config = dict(
    vocab_size=1344,
    activation='swiglu',
    rope_base=10000.0,
    bias='none',
    tie_embeddings=False,
    lr=0.0126,
    lr_head=0.0105,
)
Each number is 500 + 50 x the weight over its row's rms, rounded and kept within 0 to 999. Layers, rows and columns count from 0. Numbers have three digits each. The size before them is the row's rms in percent of the matrix's.

# layer 5 attention output (transposed), 128x64, rms 0.191, rows 13-63,77-127, columns 0-31
089:468544464491438500539477496462597450521505492481533437516494451533440562503418516529558571506524
119:435489409470490501432567499464438578558536478455610471537513548504482493535452508542448532542570
101:541532499538542522496419448520488539517463441536475469524419451443512548396518505574435360518490
118:527517529536451452458484528527576576540559437487567522463529472485509495524476560460584459446410
089:513485461522541515560455469572500470558552521491354443514459511466556494567534428456530495451479
100:482506371512543387498458572585532491493480551484504536561443417467511560467534552482528416479447
110:509551614497450434425484474561527521462526510459568574463494471503576502503587464446577451492406
096:491520502455561479518510551495491526532437440498397475521505523481485587467569546431496478540536
100:517407504548539553487516418507455502478572448454440518486528562482415485548598494465450465590538
100:513498558431567523496479508462475439428428542467475485635563519496452504560553382469598510431476
097:561505554517522413450501494465460576512470556501444533464497569470488492574537520484593441575452
121:434422498413514507451452513538498503545551485486504464602535556454506508561485443499475557612573
100:486513520436456514483457509547418508514561556487543552530530505517510557474491520482545560552442
103:544458309480538509534515504488516430529565473487506465516614477517438555473552414529434511436532
093:500439543582566488515454463499521603527521492580470498473447409429444551524542486466453432560566
112:483474509551482562453527518584548540485431462526572534535537529400536481473505387430510571484467
103:492533487479465545570496489493532479496464441494487556602589406504511595503428484452622486576349
095:499515467509429503450539467390489534515523522480564471427417504482459412532465515484504593448487
097:574600520480498537475559483484523479481538478428430535472464602511506484582527575573534535434524
114:558591430506443517454552436480416607454514440490508535459438562474458563522527561518487486514622
102:512508635497503497494511422441545520473510483567454511487483571418527496436522513561463475611430
095:536511493449514523522560401521550512477379462529429459515509556450442444553385409536503556541556
093:514472537467517407481561592447475471547449539473562521543574545535571479486408419441448565494546
102:507576559413519493570436531545460446481564613578500480502536390526600507465472525529506496491456
104:403483528461528538472459439476647550440564498470426499496555526425528498442522474474484513458421
087:501484425515584546541490500507510479502598491430586460538545478520565517506417426552466509418540
104:550527535522537528531452511493559443588502450473466505561562476544478500546405535534526511513524
097:497491490458425576524462526561493529445563489459504551502524432560559531469470479516528490418483
100:494398366572512535474511519481494479554540489417573567553517463528526477528582520484485492484540
077:466548495479459530469475616533529493514551505468485472557455512564511585464513470481541542503454
089:469505577475512516387447511500493503484484602475415558525444583544557508491599614521462494550491
115:538479483524409520511480470567494512480571500466548556491463395542525509413455514456481471379403
103:513484481452463524495510516486473490477536633494404526445432480546475547495563524439495509504442
094:524369512473529476509545488529589481500526489464424439455489519441536464523533495517465440486395
110:419459468507533562552510435485426459488582538443345415531516546473463599525528427501504479523512
103:469507536501556466472510437568547526550452461518571403577445452440503403534464439549476512599631
112:534506486501576521482558502504442463514429585608513503453459502428537369495563458547497406580555
124:549587497473584463483475522570501474490569486464610478511493376482530454474415464503541528398446
090:384477459590549495504460558543568522536532487459515520496581403469495562614490398477525528447513
091:563573544525432491541533504502464446585473550463457439508518469588555465484483461540475453446444
120:481478492378479505537526556403522434450417509561452487562547562549552585497524549486487596547453
100:588467426575434447491512448471449514437523483479625563514493431567420527488494432505456548517527
098:477456508567379514415530515543457504519504435457563591563519489546497516466384472417392538525536
100:426510561537516504480525464533445439417555502501396479444555475455589481575595481467455539500472
121:520490474427571470541491488483447523453540510513399450465442497485531454549660640483507446523530
094:461556513427551594500539526536549598510474570513440416492496574361483491540517528528502509509555
117:512495529562506522406525520509476512471523479540673552525441459461414471475435470474481569535607
104:486566497411476513454500395499533544459484541447536451536497556461462458479513522513517492541571
103:433455515420553559508449542481491520444545479533486479519550528410447480523548390479512562484552
119:452524435577536549543442446581537522484534531428375436535459520426526530471548502551517521504553
094:521523471432483560612494486425524495504554419526529408524560510501412495586508512485479502639452
090:496508480606497528492500535561497536490541423489537568499542528537491436588453495557489478511481
115:424476519479553486585355450500533493497458553509499436460501626558453528564584509483612496521493
086:446479561477535502538535557473453457504499520518531488492555530448510510540450489443541617483565
092:520538469521524468479547490502501573502501597409557486428452422519419434484470499542462484565514
086:495561414465483536492534454450541556528402503428555478585527486608465476511434517537449517546525
101:469487491490546538505529412488569527550432517464526470454472550507395499625479505563534458568507
084:558442424543522447523453567507439493436536481493520434510492411466530475425350512524489483445501
115:477441508573483450513441377445518533493502594546530520439431509563507498470488498555507547490388
095:414488506461509497466488556449514477549468521555510554602548551491490567515480516450538555495527
083:490434505553514484561477563501487454492472475513415449530542367493539496435557609414419482478475
076:469377466550438493547570639536473509566494503450550548483543418557548509509504544447491560495559
078:564524558500455443535542530468550538517458513491427511419435443459558446407507457433605548559557
104:540535439515508509467447379478540597543503489496559421448442513474398425553512486534557442480494
104:475509586553473502448471567517504464503440509462525577534507549450635500417480568419488545426505
099:530557430489456435462528444535553472508491474543594492492503470556414505415395507453527527489447
117:514470450474534434526498476442445470514612610388471519532469463565509520520527575510490371470466
097:542558617586442519524483547449560527524449460479515482457496489587436479576524527466416539494567
107:505493548398555525444518520542509560523445458549479558473534567395576459411488416492545561495559
118:456562541471418609542581515494524485518544407513504513460492460478499467537492500521475374502473
094:409480491529471536534491513446517521503478489539559539442445498532399479533507507621505479481420
088:463453488508481536497482610541477453489539500566465513427565418496567430508470455564565467524539
102:599532538523461481506548536443536505524518530533511524392434468553482485506602502501498385480477
088:474477452499438505495568538571527470505451440489530495573490620590478548515592458545494469521489
087:490458540535459493531536495528545496507385576474464409486473609563482537574516523530539541543498
089:561517580405458414448591503437563533451450478481529420501446589622459518492483481491477459538594
096:460520478426488435460466521482517477558446518465528530578469582479518491474593530452509519534497
095:584545601472428552559560453485605486441502497500465490560436479447530489407495434495417538459542
089:532565552583474502483591519483547457563462558586534499559458540402476539561508474486522490538537
103:554652497503554491521442409518434523501480519574467452509450431425430470472469476536457489452486
094:512546602482522473488588501463524488461447573504499464498526507456508512483426419461462565622577
096:509497454528501594643456507443454417486606461487491484546503442400525453510497516486483514470497
088:435504499536480535454498462530426537555540528519457504478596435495573469579484492468460528459455
105:487409559532480472480467460480561614523555501520462565433582493487505456450434438501458582521579
094:477517461477516503465556468490508590518501523500568479537583519546522498508496387506505479547598
102:438527542481516454397464456561450504491540486555514595492562438497556479553441603472516527424432
081:516418454511505457508477507517515514524545475477466550398488553533494508490447472438525468512496
087:476567439543538564441479441496471470499447474457458491556457538552486594583473545536492505422492
096:485421497526419510489568478584497475432393538564442497529493584494579488473477497480433567529467
076:649468491502419547497494611542530448427495481555558459504480600507547530546459495498581408486535
107:523549574512559484561609551496504485531438499552602530476481488454417542484404495368498519567541
099:497523440515485512421472401491549475476404448440601521516471534505533491409444479540577514517501
088:490510495480468513484492484506564411459465474504481356517552514507535633505494550416429495440497
103:507566525499598561468544565527404518528432545554508560500501499441559486488453389504543626507446
120:440434554458499562513449580528472526433552454506434518502567500506545539518498536555483501494463
101:370529504476518477477504468563544510511445548446666429518555517420505566471363521542511575501533
103:519500421497559463517514463483590482495534507498612429490432518604399474508527489535523460526441
095:405536553422524559508481526466568523557496520396394440478526569437466464522589464564509432584503
093:523495483555519446506509572470499468440511469521524464449389518527437462532518529452518424496463
126:524473459509475513513552468469623520548471454393550372485506626590477519509459544564480463473520
090:517486430456564523520503527486518460540550476540592477493499428488480476570485486530448497583470
105:449520445568531456393441590551554422402479550558473507556509589477559500471502506498517587481545
# layer 5 attention value, 64x64, rms 0.188, rows 14-63, columns 0-31
117:540582431486506392470482465503524523452562533531511400600502429534574523511508501455524596411466
095:470499528458587508490487542434506467442486556521449549455499506465551575419451544489500513551579
107:616410436525574518394513479473449485540453412561611456550425498507492477506495530554570472465429
088:465496477471395530430495513462431488472531489501555504511490485420477578427555536591506458496513
100:536509474459565453467570419468598406454479492525535483494580556492489540551493539516561462507550
101:452406479520545585476529505409441489575530532480565507514418488426522487574470575474516530521538
109:453574487432524478515494467480561462423558427492552559533472454453431613498488473595505468485414
107:541607528469489515448515496432583467451603573522426489554450499445578470440512470508443521546515
098:418480460448412458571551458462437561566469533566437483402465575454440527574460437573412544569541
087:501437473499497528527464461531514546618562622490502504519364476497429488494556544502571477533508
102:500489424541467550429502480565513555453486509467550470501514525474604553567608435470389504505534
100:362544493579482530466541480496486453504472430414500441621525503508477498609530464514573541518445
101:483475613387447507566527477430535488491390490658435542474492518499584473517527530414474511474530
091:524488494566520533515462597480449448431503468484504531542475518528472553399508450457547419518506
105:477486441518505486444482549399539506494461420548496567481483463537420526519488467621518607505494
101:438447451479525454511528462538471585581527494440562416522504433553468433497405498526453453550524
098:501482559563551567520440547558424502566442630481519503520522485477529457485605436471464500404490
115:544505501532506522513515438528514543595402484494439482460549516598518499557560577421436500553448
104:569568426484546515529578504470595445447474469495518502534515456508566492451410585521465449507455
099:460466472591556513506508579578491527546538511451424467487511524641469547540524598511457535597487
095:542463409464361582529581423611525501541508483433582485520511488549477476452472578523456478542475
092:508513505474442494474514496507566533572558565477505502470449430440435503607494489439598493402471
099:433488592447522442476505430492423514537517543478519489539434503431410625555486563471504453462450
091:497458582464526563490495496487478504508519480464523589500410435509435457480445524571488558545529
102:498594521419492455491403500389424535497555467597470509403508483507461477440495519449575501422563
099:445448486537536513494529503472422576523441469490519517515562472455543430540492489381534446573545
094:561419505496589497434586457505470489611507524446477449497559556429517475538519514493486494465564
102:573410460469467497440548529568483543463436388619501565536549491519533464453529475456481496513504
084:572420475449644462438470453540502530494467546526544536433423570482513484522507564471472456439503
101:494475558511496482513462443531500504543556500534368471400448533469531495529599542564514497512549
106:471530536571521482438535514366462455602464471463485493489512456520470532527570489509546514490398
092:388524565504557586577469530511560549525441524443516497509534448483510525447509495536584484539428
089:463483519434471477403453475505556574484605467445448582544522470491588536460474533555565555551451
102:475482456553468472487525563468472522457426546484375523494601532551470503465484550517433525551408
088:503507432556454480535489522536524553428562539465560449455534491520548629480533499382514528470536
100:507465509526446502593542453552515523506475421521479566530522561402512513443561484522548519537488
102:466499522533468382492592542416446460515557513575453434524484538410430534597493460461581438454571
093:505440521479482492437407469465493465564534506558521582484530539554419619584420505426490513407642
101:498467521428562483483533466504469491484408532509570502534455503449440542486597483396605586554575
112:514559599474476492548410505547470503425509488457504499531473448548522466635522490554439399507471
094:480559408411534501567497478490561399520483478501467508492396444530507422531516470354530500518542
107:552543497575519467434519520385559509497508518482550567495480503413553426580581520502542429482526
119:421446501558520492565475490473578528522498493492419471440523556493541566485431461623428579470549
102:494368508444583484511410483583432496457554542469487510522564456470634547480509514502509439503515
089:555539436504405549495440471522444567377433529495509520497539439498499617535505577559542468503445
096:508576411566611398510422468490620504517477410564466426411552549510528461452498490481524462415527
100:486569428467377487498584456523467448433476551502533549427501424516490481534533573523494553626540
106:457516482418467521471389432549480586507501452429444576555528460495476544545525445549470430456508
102:497456348495465556450461543521480473376456476484464534435574527522468538457552576475534561524574
108:479570472500473517455518508455412467486568598560502487456516501576552455558495508424396511503489
# layer 5 MLP gate, 192x64, rms 0.311, rows 0-86, columns 0-31
099:448413512568516502477510575512530457640428535459462524599469564503454477498486524493603563571510
098:534541445466436509559514558425361485539522489503486519561422476467428435591536509535457471476500
109:543493559467522516530546514504494505396513549493470516487466476466464398544406466509473568511443
109:516582389524512524433517471528515573580515527494500414502529527493624444555515498559484519492487
107:599554471551430464531465414568540585387504563516454460423531509564569474520470507427494392585510
097:514486456469505480440475425491439560480447507480451515455525472422456492460489442530451489531358
088:580548417463467489586493495417434470383467512497501518477534487459506610501485523526482425438513
096:465566520476438529548493518542574544455516518454582477520471596553482483496475401442525531495421
103:491541430484509450496554504439553632512473515586476568490545596450479475492446468469506581501520
102:554464572520467537552518500534522495451574501464528554520597558453462563416444455423506482564438
095:528480545535496582476439502587579523530514552477554519464426442533475463484570543521519576512517
116:540508474457442505463447640585457504531563420450468523579555665507447501479457403542490450514522
098:554487433458530388529500454510509586491470550457516513559535508552410412506423511547471543464535
098:460527573490607506501420511414527457505548456428545488525507518517511490542433501510460398457496
110:527508516516477480553463420391481489599402503510398513513499621525553594542517461505545466512547
098:539462404488612393486415411474554522509537513523504553537488564557467483461536540447542426585470
095:497457474411468531604531444547454584498501495536536584397550546503526586508510462503500578484474
113:527445528483592543584545532390555508514448468490563499543522490434513509567516562541504428474558
095:396474498489510486554514467402479470461529429465486544424527557544527475626428495460481555528587
099:505431513500491631553520467471481485514481475458508532582502533468546443479536527475475534579536
107:569507506473478547558481580515480499523441471489516461550510558424467602629503506492555407488507
103:517506505520476568407472449468477458489437514590501521408515526420505417532474357553417419499547
109:454500482442523545502469509414596510533517499490484511494504474581518592587541518367470511517493
098:584460480381407531449547472477460480426453477487516533517560494544580477542527469490494435459509
103:568545509486534463458398482407512433532536504515432542594503532583532427486489479420547451494496
098:426587475495417569439519538517532500495553541529540545468524562438569515598504501599458464570583
107:578402499534555594490509482506565478562538424568560529503464463459493558520461499570498472553438
104:487443389458523502490511528464428499468497467382493527470463492569610485477554367468537471466506
112:510533517560460513551493464553484436462466530445513654545509426474564497514460534525404512461539
083:547549504458583452541464423444440520564480609453450513534528524455484533500389497499395483465473
104:524449460537496444466401429540485618487456437519496490486479533523525548463456478445484443488603
095:558458470436477480540423531439542469499514563502424555491433501413426433479387558498535595457524
112:513500514584530565552543353455558471514540491431496550576496432458473424491514545588541521444526
088:560462514416490470426491465581518511504557513588535539508518585462508507405409456564403501499491
091:525492578596502557557548496462522596546483457529405542481481473470478438543505529552552555555415
088:488372474539437479484398518555411505410553526446505583590582517435510578430511483511499470492512
103:484565545520394540573477473592499515498433515488571566492472502495532485523512614487510490475511
094:519431446472535547515461497528493525513524499468528514526485551474484440448436426477467428564484
109:497507487360460507492482403470442419526593484502531571510520580521563494489471479444447497509499
097:521457473590506530466527534527472513450545511521561553537505517456523514514508430507652470490542
100:475569496437451531576479469504533481447534466477597474561529557489515532538527590481467550555480
090:533495504561550506473417420445573508516597499499503434453504478538553523549489550508532498458518
113:494513464406433484552369494471524528529499430523497553513483515526518434511528544470449441452546
115:567541422525419463546458505561502561487502524562525474394475548504566459563588536485452551475510
104:385524545386496531450536568532518539566482522502502533461582441430488470478590513483614521575479
119:524448537410518526477414459529508489459557501400532492592439568500539494449504530410416467481493
104:456523446438447490609523546470486613548547453462519441491505497440426464507441546479590480561533
101:562506600601531479613436560508575511485481562459433541443501521498529539474546520504585485423466
098:565569590479520519597473496553504481499574555517538510550552460394542490504494472506477528550403
106:511449500516447543595410515517473450572575505477490510510543503513404492526541437478570453488505
099:432467567455432445573531569496434472551446376516436519523445490413516514480521480548517503506483
096:488581539501494580491472485519556535577503511426476448450559559518531408586575481409472566469514
104:459606492513477490593569599487527546517570483466515526511449561527511467546478525476519569491461
099:508528460524435539564430454473507506591534570530511522502489574516480534491473564488505552581480
107:504478519524465513554523582441602424531523589450461569567362565499434474511522517506477517451490
112:480501447566438431525469478565554464440466551536516488472477540531469521603543465523459632501559
099:516393464550555504582422430550478500574535559470477474509547498560569488454490550548471491466562
112:519481504460552487546574445519564376452576506434451607513424491544429475508541496386388546556489
107:456458419483505533546620555473547550452512501479417538541546523478542457507512623447489503501346
113:565514531525531472515427489476437523505480547517507484470499406559553433569525462510502462605489
096:405504574587590534472547437512477531561492492492536421503435494484535518563427480463417478494490
102:443460557512437443516490513492457498463548511528537423542479523455496512451396458536520536505601
092:437506521447523415464500529441599550472512480499430509503554545429617498583508505450490501441554
100:565460472553483480481529536558493506407549480463411601456450478478547501541563521414524566535501
112:521520513478451456468447525565471531549562530432539454488559601444571467533543530483488467510506
089:522474527472549604493558479538525556503427488452635499578549529539548456473435502511527591489540
102:483517540541504484568494523486547542516450499532422529505459495472495481470555512586491567525555
097:503433492529410495497468483503573490485408400525568447557450593473516547465541548450539454485519
106:455538509606566498551475490530559475546514532522557490506563563577560517521378487471544546473468
099:530483547426492470501518553443467542562509538594563641513455590560457474484439559508485609532459
110:543438410509460475446409361471583449506548553536445518472575537442515418546559477528485521458493
105:528420517521524510513497585527556583404527440501467587525442558432518501440518493562485501493448
106:521432544408466435555486522379458473493530477446529496558475548494463423462443564535465466409539
106:494555589487459513521503465477628496507516550447473402598491373513582567602506538473494455497529
078:442455472567610476499554503384493521602484458543478502460540465456500393540475474584514374503540
089:488448475471572406493542496346452551525465577420445404427522510458466483497484460485476464519492
113:396543498524471486485560493510501515580422480520442546514485476448568509488593533537488453576519
095:526493465497469490522521533438569472466473564531344459551507516422465546469582503486453503446466
092:508395494506529462455533501496526413479469430499498493537573480375434498412400504464430446473487
095:554462458397584506568509473456532535447522582520554558523470516480495568556593489453632490490533
095:532431545476486374512436566472588481535522578460491497470503635518466557594589575499537490557444
088:500596480570500496546503482462543453456553506485506607483434592554499471508473518551506476523569
103:530481469598433534521513411548444510598533532504529430607460582548565575551498543487467517465568
114:465473435516513534479588492426457522555534474572417463471475513548585441553525456512528504528565
099:529517452511476497540525581496488513526572456449477569405413568426468471529459485530479572535480
100:522567481521521520559526520503530494582594619536467556566631554503562500554456447531428477503534
103:527413415376494526500485433345493486467525473469417473515519572557500507449554554500444513541522
# layer 5 MLP up, 192x64, rms 0.287, rows 0-85, columns 0-31
104:543502518575581547545462617481497532502510543559480608456458567467481483491558468507531501503526
091:475532408504513470435489439469441540545465528477445487453552468447369461494543497445604532583558
102:459514512504516511522492537452483448575519539520520558478489545512443525441428486537474339532455
110:493467590587595506537470435528436408480619572498468516587439496458541587562496512610470517533526
103:586424546569587485508503425476517598507563591466465469412454501606575540536454482471505460497471
076:433462448468436526523444425491575436467485484499459472485472520655543465445467481359524494444563
086:539537579504491473526522449513501486422548468485393536469462516543427470425492427521401414431528
088:459487431573464619562511525484458523500487581566491549499492475510570434478569575507473470496485
093:544473481460528493424529503527453506492450424442384552500538446479498500544553531504481506390530
105:568500569544570530461574483556611543541587416579492591545456484511485510581494444507556492636511
106:499401398409424487417440506469447517556452451552495486466480524467519444392477494511570530558545
108:463486484488504450468470503462450497603473442475502428495580467524422419592558501460470430558511
092:511456502413511531530522514504446523450545487493525476576587556470581475458619526475491558478449
102:470476486419521361526480509427492482521512530500523505505589526546404537488613554468427533500521
111:429464553565532534565579586569338549605526532476492541551453498486486520525535521556586491470540
097:525465511455600454485496497380464490470590541520502429462418538511388493466485524561491489439481
098:440514559553505454450544467451573411424494434589488440556533564526551458544546479448478562540484
121:466454527487492559450477464514473492463455448463484535539482487551522436494470471450534475516488
092:521486555547527492536465499555501529458457497487428467463571514597613578506477434485494534483393
098:526466484543588488497552537493554522532545463605553512526511450532428477478509561548508581507485
101:461564551567552535462488476520471596480540463505490491446488447505523433566492464566501566489584
103:467503461456487453552498502528531459572406524501509468406507485534476516473503460553518551488604
101:494456489498505612530507487571478509537537607519567546453530510526466567398488494425523461536460
099:507479513536612492456571493471491500460534467437536443559528530398517529485515550556553481489447
104:397448524469511459517600571447495480566448478557485448459534397511507503456398505417477493530465
094:544432534472465426535595502516530493536405426372487469475426595408500434497493544387507468503480
101:586525516504467493464498495556495562487510450472438410475558434592538585542545512388502487536437
112:536433520449412429508452418544517530578548472559482544510555484438446539454464531480465530450505
102:511552471537466451448522554500521522470496530613462423438541530531551478535328530475446444590524
077:447441411515484478447554534459514583457427531446436500485526519520463469500533475537442427478543
105:620500464441528523523482495544432418544505488491472579475481512547464622474434521473651522575476
093:551517465528438617512498534544554453434455573445486486473431574506389495496414612448540542544595
113:472584498508555514470585441533563467492362508391489582489466543535561480504449587449574495473484
085:461569517546492478558467489517485574404512514420483489561531451492445561495438450604503486507580
098:506518507523442478478446442445440554471507478483407513385514430564589476573524511380559501490441
082:501502491544440490452434501500528581450465443447409531560471491388525489473540423512498476475517
098:481485473500407517476498487546470519487503507481453476519537507469435497426636649384553544469545
085:524579623469511467536580534403434433518492438530466562513478413479481541597527478515493511474444
106:530524497510542489514536483532448514547478493571356433574434462460454432547407623477437480504537
100:568438488566510444508492528479501510519349400544441508478631530509549463507511499477571565507552
105:468522460441486488453602563527510509502440382389632535518499523530485515469476542507601414404527
094:456555463457413508501445458466590497405502400550519491552420521452479598465537548430556504550534
118:477551458477492501464448527469520531552495453540604592508588541480521589469476497556425422501514
102:504354525530407490421474573460462408545458474505465443516473519492515469550463496483454519412533
088:501419499397540495454586558462502572513428445482526475607471559549559529532502467534518525468509
096:491472423382541500540517434530588578525469450516469504510410438503576551495474502496522616515623
098:521455524534519474508419513506520517480440430459534543572447572545576523506489392538519488488595
102:531507517573482423481495476545474463603529440358496542557514507427524552503535528568599518495578
088:585477494521453585506486502529567532463457589423533562503511529507428440506530446543443581486468
120:515500395470566572474513451558509452405552514531552545503553440527411497523535456376515439435514
106:469498416500461419394412476505515444390489476459521494413493474500518484464540459422445571496499
089:515511439532580438476481511541620472403470427419489542545472427513496496524510445490416435485556
099:423497531495547633491417599561468470507507570485453528534481525492493506466512546527487436478533
095:446536623421497472472486478543527475442528539439634526405451490528508465568454598479431526482553
100:488590520603484514559523574518503545462494521613543540470460520516569498442523463450496445485498
110:560478489506425432453495479496511505588546502522549462585436468415445501544515462524512455611511
090:532445502514515537572480440480504420482456545476505525567451548461504511443510506569524488487434
108:526546556403501484407380430437414434535536497538571537498464440498469502555378567520506444446476
113:439446556475473454440403462496451537494421506458529555384469473452524479512510541465371485425454
104:489430512519487530522572465526466449450482473565483491425629509459515421556404546562415519480565
098:521569474549507532485530487525509506410548500518490582434521530499482537509401497474488521409482
107:508488521556552509543507437470473507498461539513486518476464448532543473589450382491581565439425
089:492514561506553553487455501402514551492500586556534498488547447564540429465565470502508463438468
108:533531579458563496463524410528510527548486558549406570459432471538465513493474590417488589525438
106:488458508514505469537614514459579493432439506496538454458522477582498444479438432487482397515432
095:560462474575480484498542468468513470448464515586497496431542548538548564527488494434452501538543
108:491536555448479525549503468420480481470468396502526559487427564499509504571386412530504437542494
098:507493518431470541545515426432455494541457562490493494606493497485519514524457555597512598450511
104:581392583464526466488427499627542529522495403569486509522540547443582556547443502563466532466537
109:574447497541556483486508543513658453421448544519551449525402569454483533563509424553514477473470
104:501542533511481432558431422451587487549600546542535540594471459470469458473536513615501477515545
100:554524586472446566513439521573375520461519378481478454508550515416528503449544497417492523495456
110:444600455456500436507439508524459427448491499397458401460469471549480425419507474464465519513472
109:528537459470507532476430500433500571542595544524531499433556443441428538443426531479496400556538
080:588483481504451551438479505514500501456530503553628478481413514479511511526588525445436450419492
092:487400571585522462521488505498430480425487462424584559557526409448472450446483481447479463481514
101:531418464417498598454473465578433473478513569451507490390501590488457578473538508528531472510518
097:519527523480450539485537558502523497411527527540545510487601583478406501526540482483492443444584
094:473450521595489521448443455499550475566466429528493527506510428421425576519369516536507437519500
101:578455550440445519479453470366551471498522436603453524496492588539497493526550443532513459456533
106:409414661495415497469570509415469486459468562524436483467550487545521505476504410414503479538479
090:528529422504492507537443473512542523578462505463438563483498579536501472485430570530483431430575
104:431478432525486431472490540569508481597427565535663546459504559484460448491480568469459427571422
111:541510537505518467487486477500455515473432534593520553435578546536552494549499526419511481493441
097:473524474543436530450399483470483510507538444557592517441589431489450540515438624521472499553439
096:434537492536561408526400483537543507522458547391504479464562436539417409522507559454514435410443
# layer 5 MLP down (transposed), 192x64, rms 0.157, rows 0-85, columns 0-31
102:535462410451569509560461475493603500517506433559518541438429551521462615507455453444486531533491
101:517574438557453479530494511552566478523547545385497427531514384512535462501420516465470533555468
103:416428463536439533505467454472473550606512483419514535577492502487502480475486491469605497381563
106:574555544489431586552608529535510540504601422481557532440517444528458532489547512553547474489493
104:501487482464540507515451546506490543640465606496457456479522620533481475585556384487508505549598
087:469498581511599552560485512475469555521549457466452597408511543455499446537467511496604513463482
085:486508530514385534465463436550482455566510440471528460528440392574580488481562585492511429565481
093:473610488528507567506456581489477623501427422516567513526473473554474527448560538490474495468397
101:585430563461545477446504450495523372471444570415521516499403433425479531524564436499506466582507
102:465474511439548505499530569499474482599425539506397486505459609545456494518500485497532411527505
112:514430511507493453472469441585493485546457416495494507556505560519534503402521473465551462506511
098:505526435510464480459543649409635499597469529483490509472514496480507453422622538470523461517478
095:500520605514480464561510467505454403531531502487575481495474658520343560554497537507454484488486
105:562499466504596431457505534513539465468466379470519498510499506512500542489487558615513448514433
099:542513584509546469503483547502506475442474538450553411397484485507413512493431549599523513589526
098:503458505510584548467468498576535411464502514474494514399500550457476514511432336484496602448451
098:513589455338579473497563593509530463504489502490399473361533505428538527497447513497493557538513
113:566451597475553511467516522398544557435482532607476538559505491490401530478521448441442491531492
095:528453488478542493415504615486534555459423431429560507502482518490431488555448477475542562569546
099:371540405447502528459567484494505497510562473506507475455520527465481537513423534623482455565477
100:517569492484445519471461526488480486454519504398558460439439548497457465566506458501485534447535
103:467553398530465512547578426513404463445492556586601504513556547497521462532494475490505445483481
107:481521486446442544523515415483554591571423597517578524528434498465388567545487472503546487428495
102:387471540558534520506423492489589480564409530504446539465561515473596469459565525526396455544499
102:628463509506588469492455436522450543560505468548463403539478502478571503530536546367503491567523
094:418513434467466521468463477546477512443486561540498596422497523570456554484553423441476459403527
106:442478496571468442469461534513545411478487545552529563484561452545548498457477489470517599403512
109:463449567471503449443508490518527569423626402552402542520533394415464529473492566519519460511466
110:488545563494374500558563592566498480568516536543454516506477565596478419539517454460376555465488
082:595605496459562466512439459476469553518472564544442527552556482472530444495437483507532540494466
103:395496534508462472399490490546628534492512495521494438567514521527457490513475489519351541537482
096:495540467472460543409572517422472405482468462558504470415490532489495456550512449522525572600530
115:424529460467439473483463408533553558448481531522471545481509489485435467573473460532411514486598
087:472501563567569465543530482505455503521465581427522564514548511510508462534535589513520489479524
089:475486437537437499516535493443415458463557554581564506590459496394389510504462455444555554581436
096:540502535565458423532453478504530440453460509458565467521548441490404578503501496584569505572565
097:486549410528571542556458576458501527457549533519494529582506552509436512455461531523514403533543
089:575421524501519462425530500478541532527444530520483517477555625433513543494520552520510475537531
102:434509515525431508456400446538565527467483425471574562449459622567518543555505524464436491480516
096:542446565478503513522494610526418532496478556492505478583435531490460515576523463499527544433465
101:465508451533499519491537548522475476476497579531475438527545492548466534536501501492450540583425
095:575432553530479498423447458434526473508504545529539488470562502476514480470498531576534477530493
107:556437487515574447448476508558463464490544499532480458537540526491472458427483463481674470521511
102:566570466448518498432563592558599482500504507551569497459546504607499537450491600448463558520403
102:510582495552483550504523547452470621518475524479496420559454482471566507481430479422539542574473
104:510405481595445533501408484503513468529556522476540486528560596472524475599452491509518463413480
105:482413602525486566469486422508520409422516503550617446522570470502508501480543519569504453564433
099:439528498387556516514473412488470514470574535562525524538571536477479501529443577528523562503488
090:455597495486503485611456447520488540509512539412399480517565461495482470544410534454482465503416
128:471575391552518587419524475538533638476441517374499521507456397564464480511503558447522533516492
099:540582448484553488546516497508554424484598504483539453526504473647493530493473483535435434548505
098:575456552514545425535528468598461594558552504563559515486450571480451505528449569475491521482437
097:517615499498423516565450571490581487469486472478518530488485383536489502498486546548490529568485
104:571507508616473562568610515478510514555514535539471433537498506544401346488523468590493536484561
100:485601473516475488517553498430531517527454507503500590489435530447435542480434467506460526493582
112:482579397442506485521514507481462450521436473488516502504531413406523510487474438504373505548482
093:517410480500496467432518516476436506505522463476528490527473599466474450575515419494592451477532
111:443479488562480526508484436491516477573582400484517514513515462394607521468515462529534484500534
108:448559520595488434489430470483357453521490499507516453516575597484471436471489493535496477534476
108:468532483511507585528471516515471486555508523462520459545488456473506495431447521471580513473473
099:575503375472529512478450545552530448503503379507578483488504506520411543476485491432482581429448
115:520417569555500538489494479519462484509500500450507529518547646523477513509538540416567424482535
096:620399514475505586466471528532491432539587602470422495520530444549590492505482458528450477525501
107:584509431485468521477510545435489428563537483578383489477496470436553484471537450444556556489519
106:532628454355513494530456528441517469507596498590469472566572452527530509528547454472483455582493
090:438569505519437508543460509526473485468470516561434474493505546388487524391421537519530436455522
109:519494492499565540478538444483511474477597471510508587475507503469533624455513527457496467409468
102:508590553459441557511517430431529483542427531467481480572415579505530593504507502478504554519486
101:458514574506501522441552564518500431549587550451498508403532464555523434517529520585446495440453
102:534531468496507439495491498519403483535467576466427478460560470388449450432497534499438552505523
104:503530469591430510577525432462547551601468490441451536468485476504513526577467522565390442525447
100:438511612514526499451499455539474464461525501481516528512486559496582543496422417453619558497531
101:526410551587470511473491471478523544501473474434552553516438438432516550565497465546511524536522
114:512556498458461497499426524467542547481567461514514522467516506531495501528388456445444469521459
082:508495550468560623418428539503454649508481475506461574510483506431413545460461450505548497504540
093:520473430488535514393548460533537587494490524478587455462479428534493499491582487589511445515337
102:449463420583483517483461515458539467507442467477503421525530466560525478446457594497444447484421
098:595485470430319497519562494461538514553506466526569519505414413501561489468485451460477462517536
100:457539430498343423587445481544511423434452495470560574481481411477429486532510457568588494482478
095:550572495562544468502523526502559622451464506569354520522562515434602482495497563459431480472550
108:532592435465501560469462531573416596498496431526552533572513417379503507496446488504450518484557
089:479555506502514486454500443551462550467554508548539393493573497485469499563443540474464501459520
103:461450582466480509518523516531460498547488583538463429440655518512474461503519595559537453458570
106:429545433657436534466430491469576449544491504583504525472501479546555516469524488476523446547437
099:511432469508517503445493516554512411571535488448518504401484440441606558494532487505518490517528
088:469334559572462563399515527517463517500441553517492509507455456480519512547465482537434537486605